From a checkpoint of a small transformer trained on Wikipedia.
Size: 23 layers, width 256, 4 heads of 64, MLP 1024 ReLU, vocabulary 512, 18.4M parameters.
Architecture: LayerNorm before each block, learned positions, tied embeddings.
Training: a variant of SOAP for these matrices, 508M tokens, 3879 steps.
Each number is 500 + 40 x the weight over its row's rms, rounded and kept within 0 to 999. Layers, rows and columns count from 0. Numbers have three digits each. The size before them is the row's rms in percent of the matrix's.

# layer 4 attention output, 256x256, rms 0.124, rows 214-255, columns 0-63
096:528522470539464431530472538447478555484528450494446514438557538513527499523490473456577477490445498497492511486408493497494467499511417459484521473529472506470597484496443451511407475493498473
107:507466490519474475548563571441468511506492437459476496516474435527508519526479492536489488503520458497480523449517450501444509488570543582504487458529458523481496497538473532428559528539405503
094:418468480568534495489502574517479468514501532508496520519448451525501447453496496471543474400539465486455573532506562599504488532429511592488463512483431497511421533570483473491555555487534513
110:460565509487505564428522531444496514474479509438482503447511453529456522520447506514507467512477540541543418512561551503430501469568470518517533555495478577456485547513467481514491466500514446
106:494517513512441434427501500554475564482503490502474496496522489444437569528531508471547486552500470486548538503532457486493442480459465511520574541548551566453496453469547538516555491516469519
103:479546475531523499503536440476591479485516584480460511507454462497514515524469477527486529461569557521439467515470569505492551497483480490441458512522465476493534442554464529534487583484501521
092:536504433523459545557431484515459570444527487478495521512450510477498566510448477488528484522507494536495423507636492520511486538612481502502507483486417462481487519450510581539477497532525473
103:445395484526492488519516505493506498511443476529490542516508480566503494466482530500440472470476512522484514527511548473471523525560511541481524507447511470442448392508502499558490553533575481
100:459444515501509560497450536459532480437479450478455462503507509521405529566596579485515447465432527523567583519456456465482514478518479520426523552486532468489484496553574508464506492503512515
090:514505460493546511496474500537537516550535482474501448483475521501518468510558475518582405554504511525518494465547544481461506514450494486549445485529488517524523542508467533487515602506518480
096:547533523480401382503518503477459548497453599532578439565575547482521499520584504530491507505476527450531497451509475505445503446481493491517547487470415497458554557487483464516507542510528522
102:518552492445512459499509522517468482453432515538488400455509530457499523509535526518457509524485519533507535484514472491583570495471480424554465529515464435499532525459518512582450521515523509
099:455492566453542486441545452455554513492605495534451520527502511544509529483516548577494530516485482396486526511482567494480527566463497457542457482463503506496559542510478551453437450483495457
102:489546550494546487532518520593524465493532547545492429542454402487551482548489485530463477545465524511440504582554470531519499477490469496521483473483558470461466512477528450546523472520463508
085:579541436497459474525465506534499533485517533451471581566515512402513470510492472491456438525484521451513451491503496510468503612486506508488467557525453486500562542439488484433474488493532490
099:461508548505568518497493463518463503438531517450464584529452512447418465410495457449553539486483528479490498457489512517516468508523512458463447522532468472544503462548510514456458490537519505
106:552473456510474503506561499464470433492505552442495502507518547501537477460472491493528488505591543511512532528489488461596538550487507440553497501524486466433555524465533524496502554525468516
100:417545474513474492558545499456470528541521477414539412550551456504525513516438512496525455476530510413523482554513638489525482520480508466479463514522438506472441454424440494520547563457434479
103:444507522507521470470376525556477513552475522453468521500498566474470504415473506496437544494495472524415492468506541506508503472508516532551416576529455482512482480588521511493516547529455491
101:468493480469424470498472478527516414508441489561520436526491516470515542511459473476494555520465475531482477483560538493456541514412479542467505460458469502482499476499522491544460518485526547
102:527475534483448486578539456417537481490582546448541464485506545493489470500513505451487522519530449522485516521539548507481455511529523435525506463526512538553512487461431561522495543466448498
100:454473510498500540459524501582447475504477472605487461525468532523488427440470609559443473507478486518516540460426467510432500485532462517422501450456513528542480492532516525492524499468549522
106:545494509520536513539465495605444597436529535549516475477465444489505487515492492527535615483526561520558538531533457486539536484454467448468496442471489500537545524558424563487479496449451504
108:508437487512461502560677499506499484532458492572525520457389532473556457505533458427510541449514526515533531526493589539505478480454471559459556462495467466492492478533518433518541540539507490
102:556541440552522551413510493476484551469450436476468520460417498544522479478475561511504502440463606466483516545528521519519456443491503547457446491520480505507460447546481435488556584519485446
108:494459400569496519423521509420465478590525481458525486538466556507583497422417513498470495468520449529452524526489556543489510465447482493529463489482522422471588421504584475479485474534523557
105:438452468479423556515531491506519523499486475459504461525467490505458489505499543461412493520508462502511456461572445543596539513528499508526424477485473527470507475507558485548559491459468481
099:552530502518479522459493564526492456516487454510444473544496488516499539526444492443542506468605516463471500494458536441570553501465505606530499575515543516483560521499531417458469473471503541
099:525508416524544458484533490509444478516413512417498455603491463449504430520493551450520534471498497518481473534488528511472460453462492441568502506458517529576538510626491475548465470509578466
103:479537505528444505546408510522554465474540539497470530511483504505476584487511536464505482521470517474448545480524497522499481516441483577480528482497471482478529507553503479450493484516425500
109:495497474536547482494503488522543526520496497540508520482539493479516457540560529494480534411563461495451497452458577534431441464529566524552504420446497472480469504475491477522527501511423543
104:556476560563538542427572486482481440448517558492450499480533468466505509508517544491475469507496554490549565527504546492490503491532482476505476479566475522591567515565418508483518600457481556
098:526470459556523492485483421546415446435450534533444512562463505484514514541497475514518442608521561550492519506474492575513488493471535465478524496550540518460499543429489548461473556519497501
098:427473427503467530451530499466585497482557519478541491485602455515507503463520533528463456523501559494451463477509469549500549468460463524549580542506592515524526479457467474498483529452513531
106:449528487529519501484533556517497446491463509530504572392480546528462493536498524540528458572472481542450468454546494393466487570518491511449587566519462483473495457537470501537512451499469496
098:575545485442427423440464562484440522576471470469506518556504485496541473469460443531541547534505425516485524426504522456487426485536497492535573471489447533448525439493494524517466511549551449
097:545537521456466523472463486544420460525490496533527468478571516446491475451499515434498503504509505554590473466565497467514564492497440521494448497487540542456532499513487376406500543553438503
097:540535547539528554449491533512533481526491500491507553554582540497537564458428511471461530473482518542562521543571565493511472477506510496509470488603505535456550472561497440473493509547528483
107:550506439565554511472488487536506592522470443561519458428476496466516564507505578414469424511528521549518449428511534475495542428498514512483502477534438475514496508507521517469528507525409509
085:513537557473546506515486545575486469492488454578453523452517525516535494513523503531395459509497481472495455486545585498507446552542521555489504428511476440448509504579459509533531472542572569
101:481395425445491505476534477519488493476517522472494491525486531487489523491433515464490489502470544434503508476577549483519498479531473499465529509514553505470451526596523560535450527532509496
107:508548517564457479539489472466431532438587544478527483551564518512506577513479565493546449516530492537456482560502420486521532530495526489554464446446478598453454566484551487482470491519456513